From a checkpoint of a small transformer trained on Wikipedia: 12 heads of 64 (1 for keys and values), a variant of Adam for these matrices.
Each number is 500 + 50 x the weight over its row's rms, rounded and kept within 0 to 999. Layers, rows and columns count from 0. Numbers have three digits each. The size before them is the row's rms in percent of the matrix's.

# layer 7 MLP down (transposed), 3072x768, rms 0.0309, rows 2679-2744, columns 432-479
101:499493543605563575480459554494536428461504529497473504444531442475587492514486423505469491531516481513489521507498541588472519547539547454498526
098:479489420515541531492553484518602496466425452519500463512447452511550490459530557497563553467486541560493440486540538520508459393555606444428633
107:475471533487519478440421408516584467411412557554450510567459480565548431478479459501443580555493481412460566476472559484461526504479458442489471
102:460485515517408519543587517485542452506561507513465486487569523515489360489407486582506470475514497581455585456524487539533439469475520499486512
104:539554478502454512524479493529543507502517436506426446539488465491487476472573498525434468494405461547524509536510526519536569545501473401425477
101:553569490497524470490476568539547518494467467513509615470493516449522494503512466420574466530602538473379473457462492461428501533533429592502495
096:396554430391481464514460566513431526642539404563512453515514571505437421530459445456560419579450494524488517470444508539464380508408539516436443
118:480467526472521471621495385492492461512446494417528485452527489453461471552504477555547507542588500418553444451489517463480466517529509603581516
102:504445481488508442544459552524462530496530566494516482623557473508501503412501582480514428487465509461488479547490561568513528456499591426498407
095:473467606506455490501548543437407505481511484461513436460521536483502499458446456515483470576437489456470511532493528423394423492580521395546551
101:543422575535450471505512489492708475549344492498558518485491436471437490472485514500534564529535542470528606484472517482447384497565450527471432
105:490545523456502550419455535585432491562408459563512484564541417443495525482527482469526464520509493438489522453478528568525589571574496519470458
095:541488384462453512476532494458489517565517506477529527434432523511508631496570582457496486491446488497474492481548488563490549558561464502468421
095:439475424513568526476576520535550465468579512503474441507502529489489491586463563498434468519575470502538606500371572485539559549526538506464547
103:506529525533476449520510516625438526462558564472501452492419510450456542527539494575457540487463552519482514544506578490542533566511511479414426
099:449525498512515443490487486526463531437513468457437501570601550459452515572504465473472507559551508413580573453502479490497449471529578538533508
106:534458449596403505550539504539602464502477503483614572524563499475480516523481511498537466508455435474478484517562476476488510491458422399488526
103:536495500447385617479434474709568503444521478535568469562515563455581525505525422461465481486498521486531594504475498537549529469554541497552524
103:464543466411569566494499459464383504466463487392535394447650465512524507520495521562473523439530491506436564488529475464568504501485540527530474
107:491489531556507436608447477517536460539545480509481578566523465519431587488446483487468499473542465518523601505468471552534464553502406486605426
101:570424447593600476437470615525468552534516460524523465536517418458504523578471456573541559506414429558456506486557480501485468530500507471543526
115:618466415481536487509546499559545496522542488450500554485541529497573421539422466499519557446520488584450560494492477483440506521546510527362524
106:488500603509461478416490550513483505487506548576516484588472484470461474485592496580436573511572505452572484521462517550554434522472475480492553
100:515506544510500507561531510534502494479563568498544460517503598487467556503505533506466555514448530463457374518547596427525530483506520449504428
095:486392485563630433481448467600574438601504519478565530460583409459529487478519509516484544480565591437526487498477498427481518476464436539526517
106:501536444557498518592428588505530522513548383582560502482531537557486469521482397546530524397499520495483588483491432488505486480594442445499472
102:534457485483447499477532535594447420448468554482538541543583500470467511508460395474489506493611464495476432367535509485415474479479587522587447
096:536520466493584561510462512500549405530473438512590533595492552386506458499439498413486522445548481528545557535536506475468449503419527488552536
092:438538493565602561461573483473444461496465467589467511449463556436600479568512477483659523511547507538523513443475491608501546513512582445474479
102:542489537445563549479532405533526508469473498455498489450518532467584538570479536554448546438538403468489483469536559563514542594555517523501442
101:549498531488543422472493520567583435464567500463552502479510469541478442416540483541444520551508488493422459429480520445491503487501578451525554
100:500474503501449525558477532522515508457519441450475524576461520562463436476467507580460533497621550530508451478526463535457502477465450545477479
101:514482449515517504526487467494541507525455508424420496451492542498482443473430593505536547566482419582413554511489416508405480547454430492564514
108:511530536495550470457442557441517544487490450454485523443415502499516543427499534608426485451534493468523557566516578522572437481463484428473465
097:536532462468573462476461536441388561551508491414515413424441523482516464529543510409543513384404517468560514514528459451397460452511474511510472
093:532511548500505480498443569491455446537459482546459527511483494548482506441511590443461434467461540480529505493529536532486532428508514510512452
104:442538451471496490497447531514517555524537502537467500455482495487547488555593491507479541503484516432456555504431469483547515518534527545479530
103:552439395452433562540469538530423557468564442501459513599555507494553500485591502558530461490485515493493451477469543492502471464468554497525601
100:552491463489500458523524563445571607538498528451527466481546462511503576479503345517565467562587510528498442570483506486536544494475558458471490
097:511454484511570466423519487487552500516353504449450501487432507427514558463442399450438497473618468434391496471587534463458455578582520535480457
105:430517380511600485534522563410509530567454558467471541466523473472542467600484551453536534498491478505497519499535538496420415499465464450427452
092:367455436539397515503457511433518548492458589518468548550412507471490492568502501503382511557568514478390587484478477502551515586528427514478436
099:479520508472558543482443516540492542617525516539474519457432510485492438552516456529473461429559471509533390535563477502451443462523523528492474
096:566391545566446518492536561576459535439440488481412614567484439470423495499325356487482574400455447530513516478442502584497590429477526424504523
099:544509513577508487503472479498486509514465403452567401492557483516520439473499532532488590494541509409591480452563586505497417473461492593473505
092:435380477470402521503444559485381570595469446475488471583537403510490454474575521522560453442463500553613470544477534603548449486526501428553466
094:469462574440484521519508514488425532499538610502525466552559492592477484461501483549559452426392518499591499510510470447555498547423416496398496
083:467615500508470531503426489511472528503516490416446417457424576451451505528413483468458576424529453479519423592478493509502468579511544477495538
091:422498545533472466502584452544371538514552517517438509472589523454511501579474426495469452475502490536538417572441500530480458412563444541426506
106:517425454447548509473468541451495452558439562440480522521485499429508461517476455424487570511457453515467466554553435537397499472525483477486511
089:558574508566475575577517552492334455522535493509501516415538477500537446474468448566472523552463491435542528515536590503551468528527472463536487
097:480554437434466463494493496438533426492423511515521485539545525514588488452384570408492500452532497501438488628455468461453492548538529515435507
100:566450578550520482559478493449475458526577460571554581580366495540499544539494508469481469476498523518490436487536541478519552433536512476483461
108:456541492521528553407501432366426552541486528551464502473533565450500500523554478486545497542468462595482470467412465450521543504576576472512555
099:522513482469480582512480492521549468543462476515548440502477516426572461370424489485598488555526510477529435485511440532419539518547419469486468
102:494580519469492410435410547539529540555499523490474528424535504484555560468483437494494499435510528451501536581480556492544423531481509553494549
101:481488476498463584453537541549480458390506470491561564427496486557506475561487498439511582562531575435533553378551536490483511508538630466465496
107:555574502450434530503502469482564552587443549593442435457518572496495460521456554358450499541481574526639493401434547469449464409475547542556500
090:546612522531466591505494463451419545555437503465452487543524509490470456536450594553533487467495558445549497510550483471468489471488490582452468
101:436511472492467501453503550591461657463606479541488483461543539547391522519527522562468584432446501535456424493423470504487551488592493446607471
092:495564471561542489456502494408481510517472560567379471423490511481468440575381469518446445536551534512558506573485514449434498532531420550522550
097:429481524481422479531504462541546417464481435451545479479458531504527546622541413514520453495451547426529499568527509430503560481500425547478497
096:450408481496545468486501482491535537501464461525565489514459387520508465457530463486567488464480440476466448491458565472491526467466531392531456
095:410489556585471487501505504479403522494467472503521454535448507500491514455582569483421580563543513457560543509452523398487538409556599434476481
095:482501555507413502471538524581447536527519488482513569569488573570496466491411589513524509554560513543528429445612452482485528599552439375522486
102:508559539478484505568379527562487550494505487508526431462492530481516570538340422433485542503515488486492445573508480507549552455442510521505435
# layer 7 MLP up, 3072x768, rms 0.0315, rows 2680-2745, columns 432-479
097:477472500530473498533526491506443426519503584490461524548619532430522496556566584489532424492461535545476472385453442506431421502511564513495571
102:485534500554506459536491434457472452550472521535481489428505516502491431455506525499558539528434450460592461496512487509474487497476539469478441
102:514453498466457564479589444504524554489533492445525454530461528476430514472554515446479494526506574502515521512522617493494513513540482452449521
100:570447464518539405557544541584542487565516479463548486565456539484524477410519448561530506495552454430511534506451573504536403493489515521494487
099:570533501477470488432466454580485483620453453548434433488413455469528497521542502585388452504461493511512476583505507476539463495465549479491541
094:482539512481494454489528480519479534501481516437451460468488444486470523444426461559465535463463448521495505403518504420436453468531588561394495
121:477503515478444460551612537430507476504557465453476486483498534481450479499567549507495486552575544436518458478484457513460467510502511570509531
109:477453485516533480362471552461426427521600528516414532447455587493558501492600479487513502545534577442506498564460459506546428430495500480474558
100:480466446465504408481506531454565479585535510450520444478486587410456553534529387447514555476554508435552576575467465402520509461408583541497495
097:404509477495643584434517554526501514397482525561444567472530527510538516487587445403466498411494501464506513474533498520515475596625472514542495
102:498452531486486526452571488500502497517631569462519521480492489498445568529528500481436509557550503527450497527501493602456532507514519491419529
099:396485465580524491511546496507517474354559497542449513513504371512445489415492472444483602516436478528428460527486490591510501457455601507514520
097:509576531504476537520507511498489561467431481478441517469521552461464530508538474483496506477586520495431528573528475621461465602500432509580431
105:547418439481419458541487516559503519522443552493455490525489447491564537488427540545546521461441509542478476475417548526408515443413523527477571
104:497457503499540432531519426493456485592550591592577427427522513433448503477502494558500484501461436474513528460460493538524528466495563581467495
099:450487475514532561377526498501549538524547554484435594550576571465446518529559566520516532453458406504525463542401440521442548502536536474415513
102:505490427553555516511438526502474475407470444549482460449462576459480563548536439533470502483461597487498542454488544486439490457568541581508396
104:507456401546434509378481524557574432513535541456566492570505556431485511531505492431470583498437417475499408522412481485531485599466604546467557
107:514404509443484517440537471590504474517495490439479576502474501460614525500484445527525529432484461493523487432425494464523457555500574440479557
094:557511542445554480533488416546472439547462515474540548465467531508508525527520496453542408505461467497472474531467609505390466474413480538443486
107:478492467508530567545447485507571507398497552520534467473522529449502448514484534453527447559507462546584535567465507494505457513486570528524528
104:599379520461447554472528450621516447530582518519394571405458580510526469491488488428436479607498551451473417534444546461497490479524504594482537
103:470454458603451578530497528506596475477463555583529416504406429437545526525525486467434496509559483527401463481466531429472456494488435450495506
081:484481401526557524466467457444427453533452435517448520483502603542496489533518509435501530510463482501546440480415389461500408496583515563499400
101:535589496516497505513446558453531500474589447497543545554439436442529523523477521532494482548585503472507518418427445435465475494444481562508478
093:476519469515582523461469514465482493580561495561462524473459489465581450536609538514464442510394539513443556547464662500531546522535444535466561
097:530560494481502560428532487525508537615523487513454521519471547501610621507442533471567447500467476447531483557498456503489510575506486513537589
102:526489478542452467457473511558554475435540511494549500578500532451556558540517530501473524505470573427439570471434534559509470502389488497461452
101:554534485487574557438425571484567510511509493478489453519497561472577578477492454444450470478510500530459417525450513471445550424550503500393510
097:550487447492542509419542502591525508445493454515490534448560517488526458501539450472545568534506472499468425455539453596495475550494481614520488
102:585500495498393501487542452547488518502534589520429483563582593458443407663520429467505450494517435450511521479428482619495461475481423470471487
100:500538517521559512485484364477456485450479483528514559456442480548523597483535523405459484517563424458586549530508456574533518482569467470466480
103:449553506474503588427487582483525467556558561547525454470518538400547495514461457526497498561395531441559427440465441465544442396512534395486467
100:458352512567510487488629568468617432399493520604429594462585476453471534453580479506531551590430536450469429526532483511561502470529440501479425
095:548514445522541544454449463502563505511497502406497539503561549466570521493531501488467509430528474466473520500511475553489489605383547556452490
102:484452469444555504543535468583514480469493428517522446513460492449457470426473546553492519460529441473449481478559526410500515451480587599483491
103:485545441509431493494489496557521517562509473523506495454406486433420548498555476475509485486494563480507492446471530493497468463441479511476550
099:504491545517524581497504533592541545406511462498477511466537508483538598487379491545533444519443485615548499461538515411454410444409575406406502
096:488510473490505469501568511537539441412515484604523481354537548395545469472560475401473544512550467570637474497480512544471444526523529530487424
101:513457469464536521479492446493472507471509495445504509426441521517515601400538475474494467501504527415468456572429532495473510586445565606423554
100:496456543502562559472471480485423561384571551539468524499512505509483533465576537445464453552475491503542402407437529580493453634472489517479569
093:494492475522497456431471495488430538562464448464476484508414457530486563440464452555496391415561452488460428530486533481484554468389531439548522
100:508575504492608536499476453483449489489569475605535521528496445456534484558462527491465440513491527497620445417444436568460562545553470594515345
095:481506508516500587443470525491545508493547500518452477475524564463485473490551481528552448442615562472452535470476541590480445484539504397473476
104:602440383463539473423535433496630531460489482494551538442483592494546607523509539488458491481488602386444415575505548531457592430478528485468481
104:479482529485499441505460441470485512493497389475473449494525488461471526493522540491506591488564566513546494516483433534543475550470641526576534
090:502453468484565462504540412506517500480474504457467572473536539455516460498515467476503546575538502522508579428437470490500472488469538540421503
097:534443456538527484476433519447498442427528458524549528419469500497463489427510516572493489485464444512493496434500501445433478534463561540490493
095:501519507539502471512528490482479456507581496585385531504522565410440467531610540565494489474522545432403367377439503533536387530470483515434466
091:514621493509499505572414558496380479445412544529404523468461564540496587538484488583419570498564497533456426449508416415575500415528485544473539
100:536523530495519423459473538542479445451513633463429533447501558514506435517543494496363503467577440481496505504532463465530490446453501516506584
101:455498583520554505423480398532526528527422526493546545450500449433422560485492485449429486409564480489519431510472469476490491509459556472474500
097:494491476451571583539511525512523446448552493418505584464482468453463491552536438458481485544608466451514458408466574619432525498377495471539534
099:594527511427461492411604351457530516502512563511526489482497501521526632519537427536520428469435549530450585568446530441497433583471495537456498
097:512500379452560508488482530568511465464535491490511447548463495534579547485489481426468571515524472537487492504423580489518542493476622494446543
101:433529560572650530513531524465528499416552414525476490498502481549505506463521562566393487446451576504511389501454520506544515501432443537507409
097:446450495513462510479530486549518475499500406499546464525415461430530452555466457530456471474497487496584463471446489516501478534596516496486502
100:550417487506531416489501509512469518518483489531495524478476489562569481518554454551478463454587460458496412475524476548483494595408452488565452
104:508472544420536462485450484446421484541504443516547536523428506460545505525570480490405525536378422506553468442571510537522587491507459400499430
092:623468494470477533523517467477554542563542441519584510522533521506512544450447467505509538509400495418582460469563496496584555491515453577432509
097:453485486516449394574436480596480439449475602383528418508538465560495537479454494586416507639517482466545476481516495608492453476590491612456372
101:542517449487521421561458433456535472552575452539461505553416556521544587511488570489487499506494441593590510528519452533470467553546397481472508
105:468467437489509547564534450576553486503582425519465436404524435474470493451555529517555418492412521530521455490530517484497633545512563474463402
098:524526412517468487404537453474504528637478450488544462473508433464528599610422452508543489499443460447477495569494542436483555506512479423408519
102:548566381452477455561357443536582532436520434525560545500480535542497461493485438446439396529401456433507548438405525520552450518513471520404534
096:483450435465532500467464503527495506516503328523538518412563507504513482493507496641502541515402415482511532518441428523506464526504481486490539